config.yaml
n_layer: 12
d_model: 256
n_head: 8
n_kv_head: 8
head_dim: 32
d_mlp: 1024
vocab_size: 1564
activation: "tanh_gelu"
norm: "layernorm"
norm_place: "pre"
norm_eps: 1e-05
positions: "learned"
qk_norm: false
attn_scale: 0.177
bias: "all"
tie_embeddings: true
parallel_block: false
init: "uniform"
init_std_qkv: 0.0309
init_std_o: 0.0
init_std_up: 0.0309
init_std_down: 0.0
optimizer: "muon_variant"
lr: 0.00182
lr_mult_down: 1.5
lr_head: 0.00702
grad_clip: 2.0
warmup_steps: 200
schedule: "wsd"
decay_fraction: 1.0
decay_shape: "linear"
final_lr_fraction: 0.0
batch_tokens: 65536
seq_len: 1024
doc_mask: false
train_tokens: 364500000
steps: 5562
dataset: "wikipedia_en"
Each number is 500 + 50 x the weight over the matrix's rms, rounded and kept within 0 to 999. Layers, rows and columns count from 0. Numbers have three digits each.

# layer 7 MLP up, 1024x256, rms 0.0545, rows 432-645, columns 128-191
586496579445535485492533455571424452603508626534496478510448469531509543523492467485451422437477528459563464516469453470540392408457464409510588568500443390487497545501520467462563530559580507
621521431507465522391519471503488518578451513566522436499501563440477426410466523468583430457418536560543550541459554521492579549495502449489502523526562541460546440419527487579523536505526564
614538497489490475540509568509512462473547478523450468485512562453446421435425483596492427629490476477484514511442472532486541537423538479452547476401552516459569559484545462492451462524489493
383577468455443459527561539573554506591570558464480450564492556431477489495467529503514404531504484368516647476509496515531532512511564534452472493561494476483547441483564527469616486482532503
418491471483402489524384460481485450466439576471537491447547500446526528462574454474533485578452480438420381511491519486447557455588469503382593586563525463531499448558535555437549524523472517
489459510554528495525479546471513547468497512548614422440528557467531517454501613460536523549459512534395575500505556428425465466593399462565514442472459493441421513491429445424466566488514488
543548478537547602435513568440494462567581473424462403532523573447472514473512434542502524497482499487505546426458564514484497486443581544458530547506562466418522457518443482514475494505541444
484518505458417511480480564514512514606475436483591584492534505544536536475576458515519454475387511527482531451432569409429442535445464449451504489557455548480547476543448469561472512546472429
507497425501569578625447432517531612482466492504436527475525457438539468518579476565457412474415509524502450504350539419432540609524452423508592486510563539553362486438465417531531471572510518
596341453534456504423393595471464484627450465519545367493578487483459515571555576440559442377461476530501549490561466545484539545567502534563555457568512568556556412448512499553522510545458430
579547482499520469526580484528457435556517498419594613504447504543468527436519551449545482485477568523427563495566523438486489487490415390576538482491510558537412423514471442515499586409539519
504459466432588493516555456467434445494518432530488424517629422446459516527549492461540510457483527492470490423509595485438522448494519432444514422524476557503458537539581490519500464592547512
493532454478498491465584537548502498528453553424539487528399570509479527518522527528427546497446550483389497567618497568474435446436543363500497558403494442493495446500502588447519544433519419
428488404516559528472534568505530586538514517551498528465549556423534532451590485414577494495504512437531541427497469503478492511523547479566530488521460643490437590514414521484508441462639426
476566542503500524550424487440579469504514435472452537523493487567469512504529543453461401498496557569559496497533517498485513461481454532472506496511458519485520563542522597491523368471502494
543555493473482534440404483491448593543488417489417462539488501490571498555462575523563517462450444553522544427561510376509483436454492449517416414514575657557497520543475507539454543513594406
511515502487620584493336574493506468606526484558488556525512496453481539426554525437456527550596451504518506464541485521490473469486569470506495370514455472514501447506534463436461602431551587
439445462520537541474468479491520428409558509535484504550461481534495558454526409572534537441572512503578476516574410511440505487586447497454560445524443432581590547472557481435506578516495518
449468525525383484451465499540489528516532549476564515507635544439459374537583537602427613510538445447521521482454567483547479548469552495509453485558524532534477465560448512488547477489535595
464501467441545504475515466515601517512582518463462440518511478552494460445528493407534435526474420484470484570606420439470538436621544560403522406582548598550579464404472542535562481481398556
491449469460507603456419404501471608480480488395524560460530492508460424488500499567571553472403581521528447424547481494512513519423460628547440485457447473447521524549379550499452452476603524
439413531447412531552521546395454423487464581489461495537513422598494406408490459520444453520454429522517665509454524512501591536499498595529481317500553502434529482517469558474456596534568472
355646449524504578461533577446487497467592608568586538515469496503481474524511495413426402510511504452479489472495562587453550470533487527431532491590400494549560552496506555480514593517514545
432584532488450538537534445506493432435487477443504541483470400482516513423487511486509587540526516559555458459492402547391450494451545507462493410434495589486457502546522494493506474562561455
519526472503470489475558564560435554565575471464530506503512468466482489441435473444476560471521487528456406383534453472519523506429520503457528530549528491467487474514516486501533486509574477
522498473507516484566633461546512445477445492513521471522596572441420626508518556463580501479440471472506454512541480475539495521544485521532483452418500452514502490466462566469425521496596569
533509417496424459533503566568522544545448500572454539466446509411506495549491515477492462568536505467472569518497562510506492508551451452489598441570456458576470505550423608445454503483553537
484571427453505512544542450500494462466495498440486467543563545571488543467545508506469515446432441462503484425478443575586489503524501465444552411487570425493480435437471503546412484483461560
539490550507417544512569524430434559561583342452453443542551529536472463491505374490468469462561496550467530553431470463596499543512484545473454463532453530581566482420469543474444461390548514
549423480470470545441480483524394489546486460420529515522517488445498571416494575499502566457532562420520516492468481587510425482473461488438570487599473558476437421459499440585515490466543450
394430559502459527520499497509463480553476558559461458437535483446429529524534509487490536522503466476615487432412448498486466489487542493420547524501532462544505493515545580503496427456540535
466468475508437505574607529514482560480606431576593428427400646525508527445521473516504482379540482466543460543529405514522504483559498567455559533579447526521469543513543486527565484468563441
500505491481379551533594435565565434522478517495394549471461618459563472548477525516533526409432499509486437516597499508399473467458451506539508507585485466554569531510429563556476504514537563
485594453446464464539611538551544532530458528464388578488403430389510467407499477517602416415538455487454509433463542486575450464477560532500515516528534470521533580511495501417516533475535459
453502468497521481410480651522529466453444574560556581525430469590493558452444431508613538389506512460527427478607450488498457476481288539516554589575524391514573473495407545508515529492543529
471529498446458477553441468518519451529540434409550492450568518555415488501503468484565452558532493520452584501418508440536492525522460474510625473454545459485458569465505487492492455443503586
457492570457502429522505535453507443577498497462456561418402541506563499473422589576519495504489535537487557470553477481499515416403441533482504504405428434469505519515551519485479422620438550
442531541425533595501501454485488557560580463497472503423400373531479392406484524504500536541555475447441541488415493538452458538503435431552474448499529570407581368400558487560411425553531512
512472502543532397389465394472439439528510441591390503471424544447523464479510457381501489436463508506540520493475487517470507449573570523559525558531428474544509489503360490549522555542551573
452546500462458474537512488515438497487482503502546592452542510486542413506520550556620623599512569512477461453549563545454537431522512501549551533447495570467458493553498527460459468455524562
500553478543441483567464553524469562438630457553436549543443549545450542539415492538557555540480510537458470471566429526501523485466480617410537477451486475472614513458430449476473572477531585
395494431425577444463497441499497501523520444561489524402433512516466514520512525537544471498513436568496490588487436509475534549490470408513479380387449532509464475449512502429475495473600427
501416512443485436511543580496563413581597458510498497490574528463494482451506516592459503453557558503537533481453392463486501487478499535556480435446547523502538506571475510526505488427563518
455488442517468543492501439516534477570417460560439586439448527428569506560509619507539525536501501483538475441493392460448545362532548483570516510502505513500510425507472544538437475518518532
485533459472587479531474481491456507442477521491523425491483560537490556444538497490508506517457520491503475529589467510510432489532560471419428507515521435486471450445504518529514435508480496
492450549482451602484550530538459453486468511621539477522543441534474513461412481446467570450379518507549592485564555550508459479476428509502455489474584569436454378527462483555542556519477496
491595470432480445503477559557457542458493426550502437601514481428534490398563489480513429485551524497541466473432498507524525537542515428494562516544462457531470485525551488547427496553459554
408564512489520514461487423592477573512514441503462471441532460558450580469454496437472561645317582513477505522490519466512621444559546435570429520438505455563457610515362501516505591456431576
524370473551485527607471511477425525578576465501455487514387528552515490434531547490486561386541413443409391501508560538560436605525621600470499563469511500610427363436589527535473547485578558
509512493498440432531514533514592477608489491468560534503559546423482466515489513455506485620574524509515407516478467472412475535452552404520485403537537484479542517372563550540550493564517434
560533484460609485541547386494439487454582367518425421536525555561591478484457476489452546498546517555514541506500566491459455531421641484461355520478561502474485473475444470485476515577459470
511580514497584448476516527551468561458489455549524520515560501464492550540484424522489592526440550533578486344549386480524484477463456476478514453480489512468575505607495520455476506498494458
489519541521468481576539532483486538532451389453476429525501397453496449406565507472601576501463448391587470614532560562380462479492426452490492446494532511485494525520463529553604508535511516
443501391462512587542445534473564456465559519471513480467364604551584519419634492461485513565452535541442546529445518503489505512496451425475679497506546568499595613555422445487530486506519528
461458487505507507552513453549441533519401512498570457522415595518580410504519536418539446487548549463412514473483446450495489585473497474480499479533609453497487501529485495439510559576532455
439546403502519611413499507415508450586539526517512454484492458526489485470577497423450509498552600514435538384581516526523436495507506440516502423489474427494537498411566426498522556540576478
482549472527478517397439492558563492561514516478463487538534474468381494468542498492509472521505501573460579563461492501465512418501539488535527568542555563542452482453573504523570526514415477
529529497505513543438565580464543474474485486463484465508542529519440483534636460481563514492481409525496473434491412497473520484529520419505529555529496525535537488508535531441502527456583432
525514495492462536505457437617502498546494563436500540488463483493483489453432495471539594411498547443522473452492530497333460510409474445484497512442452397461586435430491529571510416537481460
461527525499528527473501516443496576573485474502526416555495435530512502505560459433442507520516507483602556447541550471404418440430477407466533469431511429462578547572521421481539503490452517
450461528583490533462430468491481518502477500517492530520569652421447508446520440536520501582467555428460497497481387577540435566499501462411569566486422510504442462429566396509469523520469529
420501462423547588484608508440514540554483475439515480512435468497536479527534488506584494454395475542458458498539496453509423531642596438480505542473406565566456555431484418567431566426442531
461527553534563534462572503473427550538549451523519601477488485527494504380517518515536454486524512523535481462538416512508537469602538490566513618601462503542475484533505521428546538530439599
461520554516467478578542481453444442473608492466420499612473499564470579522610452551468582437437598459456572524469580500559356527437560400429577500572540532514528491454565410576483543463547422
414483567466517482558552430542479503515604430474491576435460528510467452500508517470549557564443432485529507469420512545461477425492520497471472546380515562506477556500540497479381516585533486
500415512513545377570387502569519553498551422588507422473427511496445515479508549540601485466486525515587477483392472341542435488487462519442489469581554566462506474452553441465537369539477468
554461442455405494555510466553493513449613548594505500490516456570459501426561554560531578455540512424478491533528553481531528453437503459505491473492532545536460426385498516462553385456638485
560506476490535508490521520469516532474503529482424526464456426538492519503479626473584541555408579554513481545451363515416492611520596458534499521534557572489478390482398499502469462460567454
522413435550382591544495579549539557516529510493464421560527581420552570462472542535523516545506574436366489534519515515439478489534499474511504493465556435497599555504435573488404572456443500
461557532490473453466441491556543443515489501511426581527471461451566439457545558480575471520503562541514421540590406460426453504505455440514372471578526528443487407448469473496438511445547421
480574501509480525451557481483431538451529590500573437491485466450482481477518560545524489438551536544509481508484564493497385464510512508451588523553511496552431458533565496454560544429437471
511485527421522602465439476393595534494492575568464491412424508461415511449480397494492509574545517530509436437532530433526521512452399533429430587515478472347537516556543483477519413598538470
430535536469547515457492526453475474545427435466418518540461452564500633481489503490532456331420580518578385525549491447480508459512595465477585527445491516513563505533440587461497527613475532
512525547506517462530465497479528471554555494439503512444448474428516486500483521516420469532550359490456452499439419413440535524542570515438586520547433496481511543449535437466466544528449595
541474497459481582511527515425484562494476562376492591455553468486466461589480488515504471574470545578485484408569575464510459448499568425481483504444602495506427416534527567528397490510497458
517540450427568461519505588388481555548522519496462545560481580544420489536532510578539498474533481539434506561529504529440514531402482458484453493404475509579554529519520475468476536482353479
527456434598545599526507440489445556470431477534476556544498567468448468447510375523475522537502544447493560464529569528479478567549589573434548524487535457431588436490477580510569485426545508
488484498420479590527394529516575428521551477524597441430520479430429547416485430475514498566482486489534503429459428441529484425533580517444504409530541457422494450491520523414457512486507451
527488438532536422497506518497557524522521426352422479517562493497455546513622477595505552496396499456599499562557530482437479468413553495498498494502544451425504442456497487531431440604464555
433513544512606581419568527566378545428529454538447520462456553530478521494479450536531462481479493455490555521482504527512511523544497492449501544521545436483569569517444414548451546512534411
412506438525533533518464475512444489531563487501442670493469447493481446458519507487590489498439530529534412465547555471399477431519495437547435464584578507467502519476420529542494500488432512
505412548510476523532509583544470445515517516580545488483515588399488475484491500528551533507438602448512428509494570426517432522551502508546504509448421466515456458454524481580432507480587573
498499496478518510553520519497545549479500514432519513538556431476500535519572453528547475496571518539495537453519433432470459486438497474525454472549576472450588418485466556547464388525455590
554577461558454498482487578524471551478505450536549414500472435486507462455530532468517514440443579516399408527427447492492540455581468528474658481543480473604478444439505516508512514499480539
561518449398449493484469573480559505478434439552492491489439535508538567512476522489503468385411581543476523552550504484442552445505507497573462574493496467486508439533491470497546570489501476
542426493434460406491492474511479465530523486555492568511572550517521511466531554503511443517506441437465551495541551525552459530506494585506506447432444510374503448487504507476548537539451467
519553580455493517421464478530417524444493503501494483534476480378492516511501495503536466488514568512463461511507456565540524536460499497456468466555460470415553430480484527562520556602531515
468601466454490500464463445471556517546516431536448489595546562551580404484552471596524484538539524481463440408453548454530502540433449603445450515529591424412537530475515520480451540525476569
556460506523510514463515447463447559488483610453503560535563605513539494490495490422512518484539527466446463579410470532425512457499450444439473465556517548468505418430471413448430499503500558
519552485467519525415461477604484423533515416477427475596472508521504586496544493527454578429499520563447425531471518499428525482529525613519463578512550457556541507438562513520540552423469554
452443524496524493487490565488475491538583432457543518524415446455496534463449502525473526592511553494490509538478529462387460601513557469595577506462489380570414500540508554528439494457455471
410502536471446537540441465502534501473494498538560568502550448447451573546498454491537495475466485451539441502427501566561481518509454505478647451475460538483565481494439486462518467486559515
470506499467422476460547530459531534568488453503427444555486572471466518483383467475494474538476542612474481476500476467476512538578549490572592514573438579561512556490543501466533367561503535
483520463520484619485485524542400559533496516438397604484473448583542451494552408503470462411498502437515438419476503501556593577450479472569392527408565454527542538485500571498560538660433512
533425530438526493569492525534510482567541490526465456465455514447391577542553491510456478509555413508455551568544514543452519488531521505600533554517525505480419519370462538431495525458446433
491388455521463524524494499381495474593486395535591494381567439570416515502577530483529548470430579500499560517461393462534445518454541468459480531525483497582533500452526448496575549488444524
559479412375515601445567442550435595491523499483463510487491497500495591560541460455460533451476498406483569410451489486520530467396476546557480434604544479566452483488548530446541477520462481
466571455502545545451487558545537500541501508494515513464508485504480546496513502455420526503524383598575482461536551567530447471502368520505471484577460494468465480554372549446517536526479515
502498543529484492465482558388454523513519553510515447534544480515494551405402477342479456468549513528502437448443401590446410485596498506553497440492498493533504506512497500539476545513432438
519583577397355445559531563520522502505437524464464563546624491419592409471538571382453528465565502485496494488514573505467527494427476539553525507489523512569511542494575448536534486539523511
458527473515494569475550541481499526568520494397504546559561599490548469529473497460471439548536504485474543529558486495524514472529474512484458582532480444563500433525477600540616477511600496
563420576573497464489528408469504513531575512551502508560464438471511568588481423529402491382450469505524515612522427441497382523551509527551499434542444462441601467519510553485556502563503516
532514422539501465451402588585473539513501444498574455550444559452528481528474555518554522535446472533467495500515447431464500598421521479500528475563512611623481556602400511426488504574499438
426456513476423475515479456513587470582495513499597479523532459531504516456472554579519492409534559551491434423541459459424554442650429447525479491548486546520507435437533461497461495486500451
485496475502476490486479473471555604516507499500513473452453365525480469598477536545477519495546578501474510510498470486394488478459479405600522513499481557561588464447462480531492576451390530
510470488497424574486505380492428537423548559488426517524602520501540492474462579583480607496477489532469451495511533517535546626512505556500537530542442504522520485412492426540535583575496573
432500530455516488535491416430443553469485423525455477544528431520508529497515496501489530550478507447530552459502548497508491437529521482504604536510482456432515504448566476459561493474417539
462523468481457475519504545491534478600572540561430518546477487493495458466509467484465419427462512569515420407525447455525510527498520620470556538496518458549530422518566512529510521445551535
457487349591465442529511409493493470523565544550557505471452557474564511552513422446434490520426540516499485514459475436478503474619494577507510434468579480449563519513450588427483488477443494
493514427452461560511466491523505478509507524455563519406493576512382552510438536507408463570510443551479445486523419543525473588464580459519457449394474520534450443490521528449520621437494540
486511486478505527555419561500428540418491466509430602494454418534427511530515425568470481561508594475477467505429604440408398502480484429435539614486407505471457530508519490506427562461532551
462479517469437520445478481448442520459480384485567514460507520450458497525458499508507504479489499588423559470507517493500496550551523493562493478472416495512539492509493466481498483595554495
482619531478541419473511480454501448488598542632377468447486551456492552369509531544446474481423469570466516494431590506571566514491599507496498532525529453594587526492551503487415555542395518
607468587526459533577533502554520454502518495569521403503459442544478509458491555484463479540589476454528354517525553511444476477479536516458407539435480439441441579508505576505542536451476574
460523409450537458465445539504530536556571606482545411536518558529475498487595513527500499510497528464543493442573606411469555455488517533461574416523503518520485530483448505488521466548569503
499499501534521584544445489406404503599513425534480552444574531493394541461509508415506498521510567548419557484473500513440518441570480539468513489493456534493593446480517459489509501432518581
474454522470429422533504538526537583525575498460500421418524486470436417474541544409475522485444537595441492484472473532530499491489578575499505473530574489508509501514534616443507542546488496
420529471384510616429546546451480531459439549496508457497535528471458513415476513495508535443500545593500424485585453487475507405521469469456464494530542530479463476572564593476415526510500482
537626410418444572445398570546524497517497426478432457504596544538478511526486585475532509378535507514450488444646530501508449401489534517533441453497511448451482497512521497367559521442437492
510486492474423535492382535413486531564564514565531460497511544537453477360572473517545484556474506518535500529455480456466451527595495576491435386484534481487537479569495437450498447488518484
484525478482480405432477529569551559574472490461497483468552598510571466547524532504569498503468428420411478501529508625403562457564519436510473406531569537493470433568495529550519532464571462
540502417407449509423431542557444491471558471456518549441465484548536564442497466485515486523532460455518505511515498464423486556470489596488503480508522551454558544506512480470448513520471489
406453539469547499446477639480439505418489481521498500545555482558436537494560637546530518520484560496521579453518580494483465502538443454505489397547439513485521464522508522515511409431527552
440489509552513445532429491588611515511505554498553474435452590447516518511468465567460432530540400455514477553559400496487543451501492490435556520538471497588479560519508454446483547509556490
465470518415539507500539389508458453590536437444444501491543527470404444477569574546488576517499578454570548525520548523514504552507499543404465619463593511483462475535506529485409529472557503
541535440487498503487591517492521495447510529465581465527443492472594584467525488552426506571503458507449406533503503484471591462469514351548510488443556460433464503472505539530599558555595496
516538536470493450595482555575482384432525510426541492593523540447540403432493506475449618484390526480440480476514531461463407550495586481405428503545542440444548407563424559564526463509482564
553509461518396464502497516535466539563574494565533516420432482467515542427463386514473468576536458495477422523438571520424456387502495548428556519549458496523545410477588572496475462489474497
614519544501478454557491412484450539476586512542448519395470449563471469500519578468528557483475560507458549559517499523411526443608573496588572436442495574622450462481488468438551543426467513
475494499453513545432465517548500591413523501575419408566482530533465558410516547520495430483491537546517567557502555417539488334485477428516536510434390582480588536509496441422515526517457492
479534543466530484544474477554493510511534496514565624522461520431431525445553547536486566390469549480512457518497560540533515452468496501548544566371437496474563562463496577513528486554557526
536551488552443472463526596504500506520487489450488547477489576512484470514512504407535510544461422559535481584499487438523520552586604572445590488452441613476493489571528502450504542560400502
552566425508430508517474475534428559597418427434489481589524521463508447500412492443488552550547414496503526460529578504536464527564499538552522336595522452507497501481506525477464510563575594
470443494571513477503498491515513472548392483517490453632430463515410508553587513544505526556519519436534478429510446465542488582604511485499452485585487484454474538435547461470455545522497445
384514466435540524466360562486477501503461517592537438427415505404508478447503495561449455449483497504574544523461483480484561502549449531492570512461504518476439458565474524518458459488494540
482433478489456501515532569403467485495477559491469489500513450494439517534468480549453559480438499504395560552555585564521517591550587423553471457610471490503413461465512475487543529559504508
475441443481509572583531456498472600530534508517461564412396498461459504551454485425528592511490535572520390484446490435464557556595484428479488522539409421438454492530488534446483509538491416
486586512515468528540503486486559498522547410529535564521453428548513565437506580549573492415457409438414480459523510516467516511489482452490530491568541497488560486536544577599529479448509501
465481434550514524448538507441522429531552460504402562463477472532479403520482556505455481555531521498563409486563533500430510544467464471607457551483571506475491475402577504454470443488452477
517468392460473506515506613450441495598603537411486559529550493504530459524505481511536550491527522580525607533486480559529453539555419514415571532553525486513551463512527515498502456508521572
460500524489493526565457499506421563469537489430437517410479559518599492553526553540493580615534468387378448445436518492496523538504501456517514455456522482504475579470507406511443494481424518
470452486543483518512417520402534542541515478524526433546375528427548490491455461363515480462503459494601429544473547490490423515452494521497460511529518476500547540540580590487556493492468484
483413480526497512484537491570575511544462560533471490487546443481376427423494492484405601516442481494459535432499568523479454490514520539488458564504621491508495500536448476504545536544518517
566522517433481506583510526490463432527596442556471453522500507557492492552581445493445471585583531532424527507482429435564469487583514470544409467532468497590440503481519524572564520478540535
501462522502470536509508576527459470584513527514430511514469412453545535594567519504631524395504410556454531468474551529578487492427481491459510417523526438566538469444476543522470504481482498
492463489463420555534424461478457515578509526507526493541536513509464517583572527468488475457448434507436499379460488532544467488457503563557463566433519553552547550459531585469469485487500600
523502521515477507474446486493620448457498436482545457539488535454433436429549457478506501547526510470391474367530559446516552535591579493460487542509467432504501492497548565508490562524530484
576534440447452486499465535597540461435491478505426443353482474366480469513574511532480543473518515598474535530436354512507504523466427448582548499490476518468418525489529484514521530460401465
406474477518467572508472536487525402542559492484582521576480620485416537544438514478512583497554356594569514449484471483521494537458533574445483520535476477435423453466502438441549459549512528
475549504438485428452502548531526438513584577565492452528567534551481537557444487443541498555464511443556563577493489531509570499454496578442466449544438564451563483440440545486566477490474435
532585542457444532500562451543559526501516498459535531377458549551546560518499545514466588537408517488497579446611508486457586511490513498540554499420578531504455576512540540487570499527515419
428461455600568539481412528544427540504555591497458481481474462481520576493556444513577565417529569466617419496411462470519440612549516502582521578546590566467430648509478482422458496481440436
389508467450593475424473531594377499456501498448519443583457496522545614523531559440535570444478441424602544515473477522519520588496605511489474441457557466507488559510512532504483522616516550
531419534454607419533514490469485568503459480475487482455534560467567444534513583426411401497475462442516561506444423454513399475590468483483518480490489544488509436392462474489511466520479468
430485567529538532466532430551447604501528541405499551563465428412507508462489417521540483461529538489551539394556486463446485522435568549547513447586443445555488572504533455465487507570540432
456550367567496448482469516528437474492447535520448478585430525591534496525555474475437477533449510498539524486435485425477558575422474466564537518455455514542502499526517554508496468512477501
526497510516457525425520419540515448509515456427491469433505615471471526417548489434534474578469551580530488406497491469533468463489485508474563512435462484536496425436468502381551474466498576
513609510469625452541415376455419477510556510482553379444431576624451473559532497514503537448499536549550435568458405494418494623491518476460410538529431505519502440576515446454432499514575619
476511378503495481527522566509514449503491533434502571564510534528438495550501438466497469499411484526509457465532589486489530487514447414426561553518566445558437446471480576413489505430537510
526533489474408491587512475454572517559538498526458504532452517484489561515590500571553525317485456533462497502511525492503409471486497518510470533574476575491481410478537557469444399489488561
418469379500551618570482473445458602474493492513508595431429435409522564556551507547460525508513555504506487499587497462478545579523425467470490461545554504527478467549434468526459486580436504
545577517547528552411543547542366502436572423524485516524481520531419496514541501493471485441469499504585540482465546471530488491557515495501453499481534491490556549541579484442612435556519452
504497518534381480523504483551572457417397572482433519467517471487520555462570539492456520549517510493471477539580463556478461410502499477545468425547500532425441466494491518445471499436489550
467580480430437503424545513512522523525444493468472505547541486479569505527554547463456493570505497532416594391433428587496468507472513429478496467533471481437400493609480504589608527504530498
509518530568417403493482477462385531500561581462605488463493453447393432470536492492581462477509581466431405592551525439465506517538525451500562492438504580563477509588433517449521519566490482
527484469571488523582492486573535468553535436460597471533411417410539516491433517536461546482461459540411471503532509439446477436448582439578487488559487520536517508503440506430440606459429546
402467561525489507517551463493442546543548566535500568452543578575466500476508379528420559589510457519500444408543528514524491476490429535508465555464415543511536540471497529410514398481500422
528506473404535579504528518452532473591576479559532496530482472527550394474527365507512418483480538496496483518454485558528548503552593452379509493486453468490507513459487475440408546563512517
441563463510563549551361573444475480474557470499492495424551456385416472523493499452390508547490517411431514486504493532532559544465551506543470539558525468546465450555537552462497518630433461
559571404411461495547412492458563486493543547478522488477495487502535490554483554580538517565500536572496471501512596515474476441516485487492510458412431528453528535565448473430500476472488517
489482505552496550602597507571528476537474450545397433464579532454594508524520514571513592545539532531546528524440441474495487531468552440497506490490535568571585448493455465440414489500511486
483624372511433508560456599501496411541587509468487531541529555616575561506561496518454530472529477566562542503522563473475585540496528473530565491417418510505523404551426565494501373565479523
472539548502565544467532457494484550469523584612469476516481485344512475560497472522513629539426539476523466524438483501515400529544617472449508564487487569568464478513585480488499541539429460
459479513380526506615436434513456493515452411551485545453572414553465448428524570573436546508452514489447468460497530398539528480498478465475552474586507497571559488507473423493503541479582465
477502409519475512505417548467495530514520437497419509509527518394505483470572470505557483504508538597500511539490492586592448460511508549532468464526471532551570537603466451502543483547528549
518589460390573448618445504517453521538540376531560480468466424502567493516556487527465490424461560574538518577472486444434478448527531478546489454569563515530548519372448497459537508430518527
575554494461495490550501533499496580413631457460596598465506529514483483476486440516535502514504571469487549531630509522410376530536617459514539451605483473532411497500570479458581551443468529
519562473519487547545470509465490494481453585478463522462487425450552428449601419460540501556495540468444492562488583495501534505466511488461548535538468449434564474419489467470577538466442510
491470606527485500561479520532480565529461410459455441477469514633549451525595552504493522362458514517531519513503485349531572512523476495455594513459496492479480491556497510537509448396424510
461522518401525539564505530540467517381438522556532573531547503466481516508523433539519562536490524504500421472595584560561509521524550506528516449471514493485540518487446488539525525517528528
471524510424552465446482452420582539539556512563511407553474409476427541458612511478466525502510479513510454549511458525495544529546553402588443500524516495477414446450544482560482488569503541
523522447448459535524463446444497508524540557499493426514507566574450417454432428491492472403522526501387481559506509512485501383437530513485502546512500547410487451534521618544564448511488568
514461431541473443455452511531567517486524435508472476499480597447485495555517474647475486525463462570570530487573408496579576430467484530462518458488457503464515484551593517457451507600523487
518581532550554439495491548474399562551572525512480560618535543479498466406555384622474551461464478504513595503459453422468408535546587448536500549489476472462444472450485514478497562676506537
639482471460564566471511472444446507520535537489466519408534603578486414546489492477600499482545502474470450549516416456496476481481461427399529538468425470496644458495527428559537575464590564
589466542464482505428470557554454532601570467544463563497483395453535557485458507477537484455524398551473450496497407465389450430534439545488472414504526474501489383593574436520518428409518574
439504570528488503554393450470529572427386612464505530509522496597446403578495537521521575554545503511601500533502549487481545492551510447460486476485523538507545567593438469404499477477509574
467588517619512573540471574550611531433495562502423569438457446558390484373520591540547479541538417471482536486522489514507480396586553453473558487462511565517525555416531492511508459561480415
406596539489450521494488501589516499479464552517495454457610497535428438402483497516553472484539482520465486523533534430534507521494563519419506536544502468584435630452454547422463577490429581
471588563516491508511549496506513448440505466404483551530466572412430510492499534653466494499576466479510454505594490471463445443456518426492414430527574507451450482452505567475446490623552469
461508543491390524459574543511404541513624457410450454606575499563471503565542460533438438490496524525569496517501511513376483437449447477509537573601492507478490418459486420463526495470515531
563494475441472537520426473592495510618468474511529485515480482481530527540475428517519428482412511560468469456511569538539601506541550417506525455552508424551580501434499496446434433496536560
463510494500511462532583419543505495511528510527474525460450531569483602518564555589538487593478509390486463493478478442424501521445460513465559558477429449560452468425485497518496455522537490
537486443528544534487553505536496539353497544497464455539568428572550476458544563545538588470433563454483437488566492409507479549583553434487548538471564392474517495531379513507516469490522517
518510574545414565490477525596489585481470480473556425423542432497473494449461586532566543388560474527498472485497507561618431559530460512554486433438492497573488516501469521432484489540498565
463457497446523528534465541458446451465473460497463559516450526559553430481526502575475580472417512533484524510529506436442543358464500433527465547543554479458529536342465575466509606504485523
558404487462453559459609485500561381499501534478564448487491520468514581490514538456592565572586442521505410508484506370539479494463431585584548538472548608521522432429462475375526566512557508
478501541551424572533407503512501425532440446541424573425453450555492475529574591481522484448461538464469367443458530513406533524427527492498547501536524414500522435510542494470488477468542469
449457488482511459587536510481462507534530503538540514489522504533557588499408522477591585451464488388457472460538453497536522472420573552573489511492504475569549453517484554436476530513490510
478461476400490496515559458589442499457398470499491579568524587444513522479516525549549547465523562497421586485484483460567548420486548413489508635572496484574471507475535564579542433426468457
494576394524484551597453549555567537602540537508525564482514487456564529461491548515479451497489487488456505439494498509444496448486526474479489535579450473455458501498469506489560404539533508
441545528476559511468494540472406604517556516452460467543510583523536484435542578530511566516555507478404479441518508531483438500483466466462470496471481509491546469549376565469613459500488491
409519464522506437509632529571488517424479453467523477475458547438409504501503516568523405484515567422476471472490515555496552429436595417409504420511515398593537488433484527564522518588440558
540576520525561546490475538458489470522483551513552528543524502449480542599541527433469513437479455556435500503555530493450504550507522433515481579499514519525442467489427590535536508391551504
506439387526424538507513511534522555541472453463546522563534534512549518603463568521487561587591520553438486459540536510427599553515528425527526520502519437516440437486479517479482532572464558
400568536495429538556558477514519545540429479465481464487543528555561461537454501551569465474404516491513504455536537423492556501457568521487501543543595394486542485519530616426435438406536455
395548546517434578429485450495495425538592483513508459506337567445604549645517457574487572509693509541522521497547578553470478514508466503579515451502571449555517567441421538496504504550456495
420564427493511529537571475506518480513445518502460548530466467456426549485473494511493493489429554483495480536512539477383509480522496547550540447510520554461403471465523500519560534442490530
425519450471470445432548478482557464499498464462507402414501530525547430427517605544447466539598573541457499408453534442449481516380571478415491450504462428493509581526558540495450504505480520
486528535438429475452514480530449493592489519461486504518519498521392581587512540512526514557462478545459407551467417615503509501536584432495577521507444481506494486531487497470494520515467510
529592466568545528561473496584539521479518449503519551425580455456432547542502556388557471518455393443469516512589613504454508506577512469597449434411430468533509468533485469530441515534554590
370623396523491514430464589483473523343632472501528512494414528610499541514563511505473426520525574489491513554506460466483532438561414512437540563410422494409520549474466454439511506525555570
502515397475498549545455483533615440414482457481473474543563528493408485469530615573471453498497519534471492469510432470505569493397541426477444375532564496430434484636526544545556496514488562
478438467393491485509503547558531555452466461478489472484517459481438510492455558488458420550507502434544534532532536445476488544479447497523598483547486467400515524491423556356506519516551463